python train.py --num_hidden_layers=14 --num_attention_heads=3 --norm="rmsnorm" --rope_theta=1020.0 --parallel_block=false --extras=["some layers without attention", "local attention windows", "value embeddings", "hashed n-gram embeddings", "a smear gate", "an embedding shortcut", "learned residual scales", "capped logits"] --init="normal" --init_std_down=0.00962 --optimizer="muon_variant" --beta1=0.9 --decay_shape="linear" --final_lr_fraction=0.1 --max_steps=6045
Each number is 128 + 32 x the weight over its row's rms, rounded and kept within 0 to 255. Layers, rows and columns count from 0. Numbers have three digits each. The size before them is the row's rms in percent of the matrix's.

# q: layer 10 attention query, 96x96, rms 0.204, rows 0-31, columns 0-47
# k: layer 10 attention key, 96x96, rms 0.216, rows 0-31, columns 0-47
# v: layer 10 attention value, 96x96, rms 0.295, rows 0-27, columns 0-47
# o: layer 10 attention output (transposed), 96x96, rms 0.196, rows 0-27, columns 0-47
q0 076:093151102019214070152150127122159149143117104098150137096100131182139122081121120193083135140102158148114188150139170084127127120093169138152195
k0 037:086106118133179143196122069174148186121094122185148133112053096166164139092108134130064145111142091099110165082088122156097148147090170155138151
q1 039:139076148174141168056118130140121090145128081214121102149155130110124145137108146152166120154180115062124120135095071167120145109122084131127042
k1 024:177201102172080096136155122121122101157051106042116110073150151099102112113069133046121145161135104103073110123111153125097145098156165112157115
q2 048:062142122131080174074124067132164141100109115178152177083147067082140121112124181091118150086057130126164122110091178137107106140125157119133102
k2 059:126087122087189119131105103131153140130170192109153147133092146155139119196187085115190118131126104135155090112122127165163158100121094164100154
q3 040:110182148153082133099061138153102177141141146049103202075125091140116077148088153140184147111143108118137082157132108092100125071176083109120078
k3 065:156132130175128167138112116124112112166140173164101107162151149139126125193150132021125143093172157096173147101132177130147213173107122145149164
q4 061:069118116113066162060162134112124112046102107164146131069121091084154130107184159069065127131086102133148098114122166143116132105134103096120108
k4 063:171084134164119114130120076129088144139189207123101164110147125160118115145149124175183114107115131104167110075126131165118136130107103152141066
q5 057:154147123121067199051063101101150159141175156146090158166154117127146099185109145105147145117093126125172157096131163107112148144100096126126056
k5 058:162101134132095131130155131138184104076145141137114106150151084096073132140141142085170132153151080134191121128133129172101140129166129093099088
q6 090:089122093102088159060151131112116096032155099179133090092107106068130101114208134076126129160070112118181122147102166122130140114069127083097076
k6 078:161114112133090134138140155073181158107133157134131099118171121151096103200188122149185124134122150139179114063138148147121175132156094138084116
q7 069:065125125151081153042121139141115150081162130125129115091185090104169129147165169099127144123097118116216120076140154099105175128097119123080069
k7 054:147162106110089090181163057125158124115177133108125072130137126121098086148151101076171113176151159150138163109122138135126096157090150105125112
q8 115:164109158123176080204115110142130138197088133130134134144130164151139152118036171182127113099197164169072151104158090132117103162165164164153161
k8 075:148135129126145152113085127173096155186100110119071135180121119127117168077104101136126088104108105070075094160162107155142122133137117115202173
q9 115:169145127144091138157171128097154099134146218114109139175120119115124088121156053122130154131102090119153125116132108185182145076120115109108110
k9 059:111129101101140139022146130096103150075124105129116144139156153153107092134107171154135120093115098159172079094111091118150192108182060134095105
q10 136:056136108097117113046186145137142107071164093161191070073093097112131128145163172069120155145112119185174115135103139091117117085101128061093093
k10 081:124119091074091130081159138107157093109164165170143141085164089136093072137144141116142101135147124191195103105108084154149145127065131085095060
q11 077:080081156103129081111136152184063171153120114146160161117141104115181176081098157137084135076138157166091130130160157071091122126151144175111152
k11 090:113125162132139099148128090190071104138098122108181133074122110136135163136069143129113145100173107143040130092129114080109093121095176167152127
q12 147:114111163135181111123133160115096098174109085135118135097123146158149182123120188160111096131086166117077123121136172085095133116107180132117116
k12 124:088133160076132075135102090137081128137140097153141159108152145101108129138096153142124104131100180101102132127084060123111067157096209117156190
q13 120:137101156192161138147130148183189128086106057162126081131078053137123175137071102162130133084099140188139119149165164091102097151124129133143106
k13 134:130164139152206123063152166180166140127139090152147105128072108150067163124135134208132114094133104125115153202162142114109160158094134125099120
q14 100:118156109137110130117134197120146098075170142064126136131122171134139146122122137103097200134159142147106152111096111144104151090121158090125097
k14 110:139137095102126140100108186149094072065196181055074165158138159112142116137085154089073136147117102172187138076138122089138142146117096187170184
q15 117:166156102155152142186111117096152207122119082192134116164136135183069141133065112131087121087070136151090125131050114151067158059097087168121153
k15 113:126136111098125064160140174163083140124109127142139122133094116202093159148096117081134134149110154121115143117074171161115147121082143143111115
q16 134:181131089132163068139145103116145106131137172142152117082095118153154123116164103153100138108148140119132103162151132115182105102102090130058145
k16 144:199132107151159083113181105153156091095149154163140158111169110156132151153139069166087171157094112128141156199173143084148101054088092163103094
q17 133:118108151174144139145127118143113160133140093130173132131141172129143086172105151134122083156091161150167073053164092136118106124128155144121061
k17 143:148130170202145174113209107150085171099111131112131177195122151118081134153107190163088045142112150153152103182132083102123061122118138141145112
q18 110:099143144138120147064097138177127104112143150136177121138155148147141130076083131112101152161089148100095213115090118159129113133144128175105115
k18 111:085093084121122119132082129105139108147092162143201150084127152136109106110080158144072097180142097112180192115107134124141155117151094088159155
q19 133:117086124106104165176124132088160130139138087139111105160061144122144139091130105086117114163168128099148113139109176112142090114146156095144190
k19 146:093081145049063184140133111143145097067101126158068096149091130105101102085141087109123145156169119139121165162084176106130114128162173107139122
q20 112:167083131095132185166163096192130117110089071141149137129106101080138125117123086145099161142148093080068139169152143150135080083125105134110092
k20 123:135147115159146123103117144175058090108108070147144180127100155147154051146130049143090130101119111130147134170215142086116092095168097144085171
q21 113:171119133138141178129121124182112155124083133114099092049136121199155109148088133093128148096128146148148128111138132157146141127074074102116134
k21 122:221140112137068095105101142156134145111132136145137111132120149163166049142106123128157134058146134141140105151077087157153089152100079143152139
q22 145:112125126109183141144098097134118113120034044155104117107094125135103226175137162155144092100143152115109108143118101089134070181136150129134162
k22 123:117225097147111138170128131146125131121122082125112137158145131093113225129169131149160091141129075088096139168115126134102069125091177100113161
q23 129:170120102106105123149049157169115176118088145025087105154114193157128097157107111110169149169082164144083118121072110179119115106112073150116125
k23 140:190132099094096164159127152204132174177162113083097153152084168170119114146130134072159125196108129203134121144131093148094134146141074147095140
q24 123:094154162148071091129198165109156102170124142087088076183129143166134158131117115089197139153085098054084089124057130159091155087124117174144125
k24 154:117182160140136154118137141116103147174117177043101104131144147142102163142087160096152109169141079126119102128105128104122152130134143200134126
q25 120:115156147112152169095130117105148135129131135089108206143109195112147097102188117099107142108179096118179114144132165119146123134127161101215091
k25 128:103134143103058199126144093126114202116138112078118172078110167140120103093145128092108095111162164133107155125107114144149178102144145137168101
q26 136:178132117109096158155127172133114126162181152119088185122112114171079047175133079081167172080133142137096106120094173131112083158139122130181134
k26 148:137077113092097162101082194079137154099111157081125161136130178174111095140117093068178145096137164144081120133095186134096127149108188169151156
q27 135:184120114102124143089181075142146128073104089117129138076086134130145118126140132142141095122104128136117092147105142122059094139170148088115156
k27 136:138147135157168140151146090157157158079042122166105114125066105116166141150089116159092157137106120161112116116155118125095088128200118112121148
q28 137:164121084164110103161069163137112164146147135137145116104145100091113166149111150136165125134124119157103129152117088103161099085077143141143152
k28 149:115117081143142113102053093118100145158146133149103079106159143145082180175137104117179081124125168142148143140131094148171140102059155151127118
q29 137:132139108155162101113169128175137072095142124183155110116151071109171132106141131128125155131151121108082143149113177092174100111168076136122093
k29 143:111106137172155113162167103196152080100137133159182163110130117099154152157174123142141179130133126134051132153061123078149153161170052107075142
q30 158:129127118118178175099140116135091131086144124104180086151097178101126148130086107115138093093088146102165162106181068125158141099123101111146113
k30 151:166100125129143141106156128112141116136128103086179144115079182064125158143142089102169113119085071062164102118164072115159114097099119103120117
q31 122:113121114152145084112128124199103166138121081131130159121114117147195127163136123124061120148140117122157154144146084114056072071171153168092151
k31 132:122135119119145119145122138180119171075114102137151129081116153153130160114159157128058160105132121147149153146145125133063101091168163116107087
v0 095:197146109095142116171110104103168116111108178093140118100140096086088101104177180109137061108083112140102145117141121146134098146170100128091093
o0 095:188145100118151145121106148127158075069119102142165124079165077080138108047180171139088094112123113117101108097123145110164108115148093110087128
v1 095:141182107165111149127091088086067135144174100086114147167131101157155214154143146137096107120066122152121100140127173168118116089146094167176099
o1 095:154163109172093104150079099142095165126146142172145172152125104116166173127068194082112074150080114142102142191122159150087092134153127139166100
v2 098:149134108143092160117134083116160160185063160120130150198163112144138133176126142132147151098141117105188101144171165143156128197144151139081150
o2 101:145106132132107122085081081118105149151035156109113154116135092100120117170165158148143151123132098134118136106188161145110085180145174100135135
v3 101:146121115106107103229158094089081116194180124170106190068102174110140143133147106134175149121157093118156099177075122140122154187099096136170164
o3 101:160128104090104107184107070083086134103146104159158199125069144108097172183143066093161143130152111130184122147135087140112124160110133124110165
v4 085:120090115116122104094169120081133133106134169094097136157145095119169166133159109138124076111148094124118066173040162083166184087182126133140224
o4 093:079097113150113128133128103138100072101113160079101166166209100107156178139081122192123095109152097139117072139125142120155146101177168119151250
v5 097:168108134073135183101162147128170119166185131112205119117116080115187172071136133119148119106101145126090142096119126128087118178094191149114125
o5 098:103158092151163157120181124128134151166186099122139112126114143134120135099100141132111098152137174149103094047145142176137116145158185124159074
v6 096:176071144116155133118128111124090102176167078157096161203153141104159174118169092063098137155089176166207126132146170092157103112122140147136140
o6 093:109094171143168089108143058164112124159138118176103099164102133080166141142149110087042110115121154175202118105168160088126110131132164142132114
v7 098:233120139066139158143148136161099129112101174162130101098117125110082170098147143138170148123110163146133154127164120158141093089135133124143082
o7 099:156134124114078099101138152165133135066090091176133108084115167161102155081231110099138134081103141151064090083144122135109109110124125140155117
v8 110:140087144088086111181100100135209130164179154181137118159135100170123089126126120118122074148148168150102087156111095128000112111140105125136102
o8 118:108116128110091148170136093159147096157122153167145156138082129145125154131114151150136088140150134118153125120141104073087093118161113079068005
v9 115:154146175146111146151140145170164117168131058150093115125075102102084091154167154130107130152101081099118151150098110140152144111073138139096168
o9 112:180128122169150134163108138171191134170165078133146108104107104154105158169047144144084156138154102124115131123105167133138194132109125134119110
v10 112:113154158106141162142093139151151071156136097081146151141122073132172112122151134118174162078190177192169140142180168162118095149095156099118097
o10 115:124134118107175096132122112130136102178125100084154157139095162157146138083143174084168136162189168190107153181111170165121127122092148160172118
v11 107:147121148105150116115171097113131135105126154163162145172180108130130190107061067129156108133161169182088117123103102101146142112100100182166140
o11 111:164165194110116122119157120104137160116136110180141115084123119081121133082097125101151111079134102174123172139139093086118074139109154092201182
v12 105:136140133111139084155131168145115135118129153112154144129158095068153149172097166109066117146089157159112130135064058142045145112136132229077176
o12 104:148152072093140089121143166169144131134091124118147092125113102091168148107016136104127109107096188161160154165134134137077177151143144176098174
v13 093:132142114098082093134160109079121134128107182104137220177160121133104151154144101139091161150139112145101143092101097142119128130153149098121194
o13 094:155139120121127122135168133103121126133109137142158131127119134150124148119146147148077203104112112162134138120146075118102038099146179123082255
v14 107:064129134107084132122203119098142121150178155135165130117163102174127109166114135145152098169126120086113163093189198123122150104124118115122228
o14 112:115127157094094170132178134122172141113122118134129136160117098142129140109198124138109096134131160113108154110163132132099139101106122106099255
v15 095:050148149164079136088158133112130123114158090129134150118130169129138121091078152107140118107101150138160112134113090152113100079160181123120104
o15 097:108138154088036175139169109114137148077167081104114161160099142130166129082006100134144134165140161100123084137120090157140157151120155108159093
v16 109:113138068116124188102091125100134106139152072103119138191138162146097142103136154078086153049155126128141166189160141110136159136166116098058078
o16 105:153102079092101155119122120109125061134160115130114168155160119077137103115123096069097159114166153130081187217142135112145148139189137108101061
v17 102:143056104098110160220148125086129176120163093122141097101150110119110153149164154125117108137156118157147142110110096130175125102135111135089121
o17 105:148071108118100225165127124068092188120174111151153098119122083134066108148119132129182075128121143168202102084131173121142166135158139099113103
v18 103:092153112098142187190169164160134093127117152167162102142089183171124143098145120147145101052155130160165120139128157120079167073139125138106134
o18 101:115121144087101149172139099187143088111156140097169137190121166087106139108186114114167119046131147103143110103194089109097160101125138146227132
v19 103:178135119163123157148116125083170090144138046085110119161118175084096130146146116132114121165071104093127128165139124110065113155077140111121092
o19 106:145093086169099123129146128122135110092129081091111115179151154085149129178068166143097150255139124122156125099130091091092104111088095139079031
v20 103:137157078101140130165141078084117076103111103114092129137099054141143154091155105110125062138177133138115219105146139087093167104133105124162175
o20 112:104095120125126130127132126110118100110176099121112150120129071096142155092255130087137093156127123138135161105150102082123135113121150139193104
v21 100:120113085067169173092174140099085102137184103122190138141139110110087119134114120155118110182147110101116146141167092137157114187090133210075097
o21 099:088128099065114127087138095117098073160126124173139120101094101139060101104042121155121087137118123098090226112178134104118154230113142134124186
v22 107:024144149118132123162075112102131135093147094101137141177145109101152111132153113109119191129099100163138123117087148093151164071140142127114119
o22 109:083136135129119171166114151088138096126133112136092152227165122124104069121125094132139159145162158152104103151079172099120114146111136147139201
v23 094:143150150176083127167160152143102158066119160119141104062130102138090100067102103108141162185138138113171138109146147060113145121114096167093168
o23 099:130105122173092102134162127121138152116124153086135110066116109176105117064167091112128171174134161058171110159111134095182154152123090163130153
v24 096:132139046067126143156118076122103159125062073162134120098163163178145084088117161065189081117096184131181150150130112080220111178166115162152145
o24 104:145136127169093140148121072174104194109091124139137113108194126132190035121251122101174119149100152123115164174129090104134112171128109126100168
v25 103:163152157104105152161044141151115083118105145098146097012094137121091140116138140144116148146118130174171122102181119115151137146085096084161084
o25 105:128124131112077124155081210124101098142186149093152153118147178170133125124224165073143146167128182165163098097089105129091155169108113124128083
v26 115:090127141082131124097113113148100135183061128175134146149106135116170077137124135155078024144165162103155098120134114109130159109127155127093125
o26 111:142133145032157146114111086119085158148110116144167134141060153082135059162148150132096051153105134127134132114158125126135154126109169109125166
v27 114:088139205102166171128160154066092115137045131159078089132106159145124114115141171105148156092113199145147144150119084188114100093101115104117073
o27 110:135151185082154132147189117100179096149075120141093098150131142120093155121188134143150138095140131125122109155116139156109130094130084146085020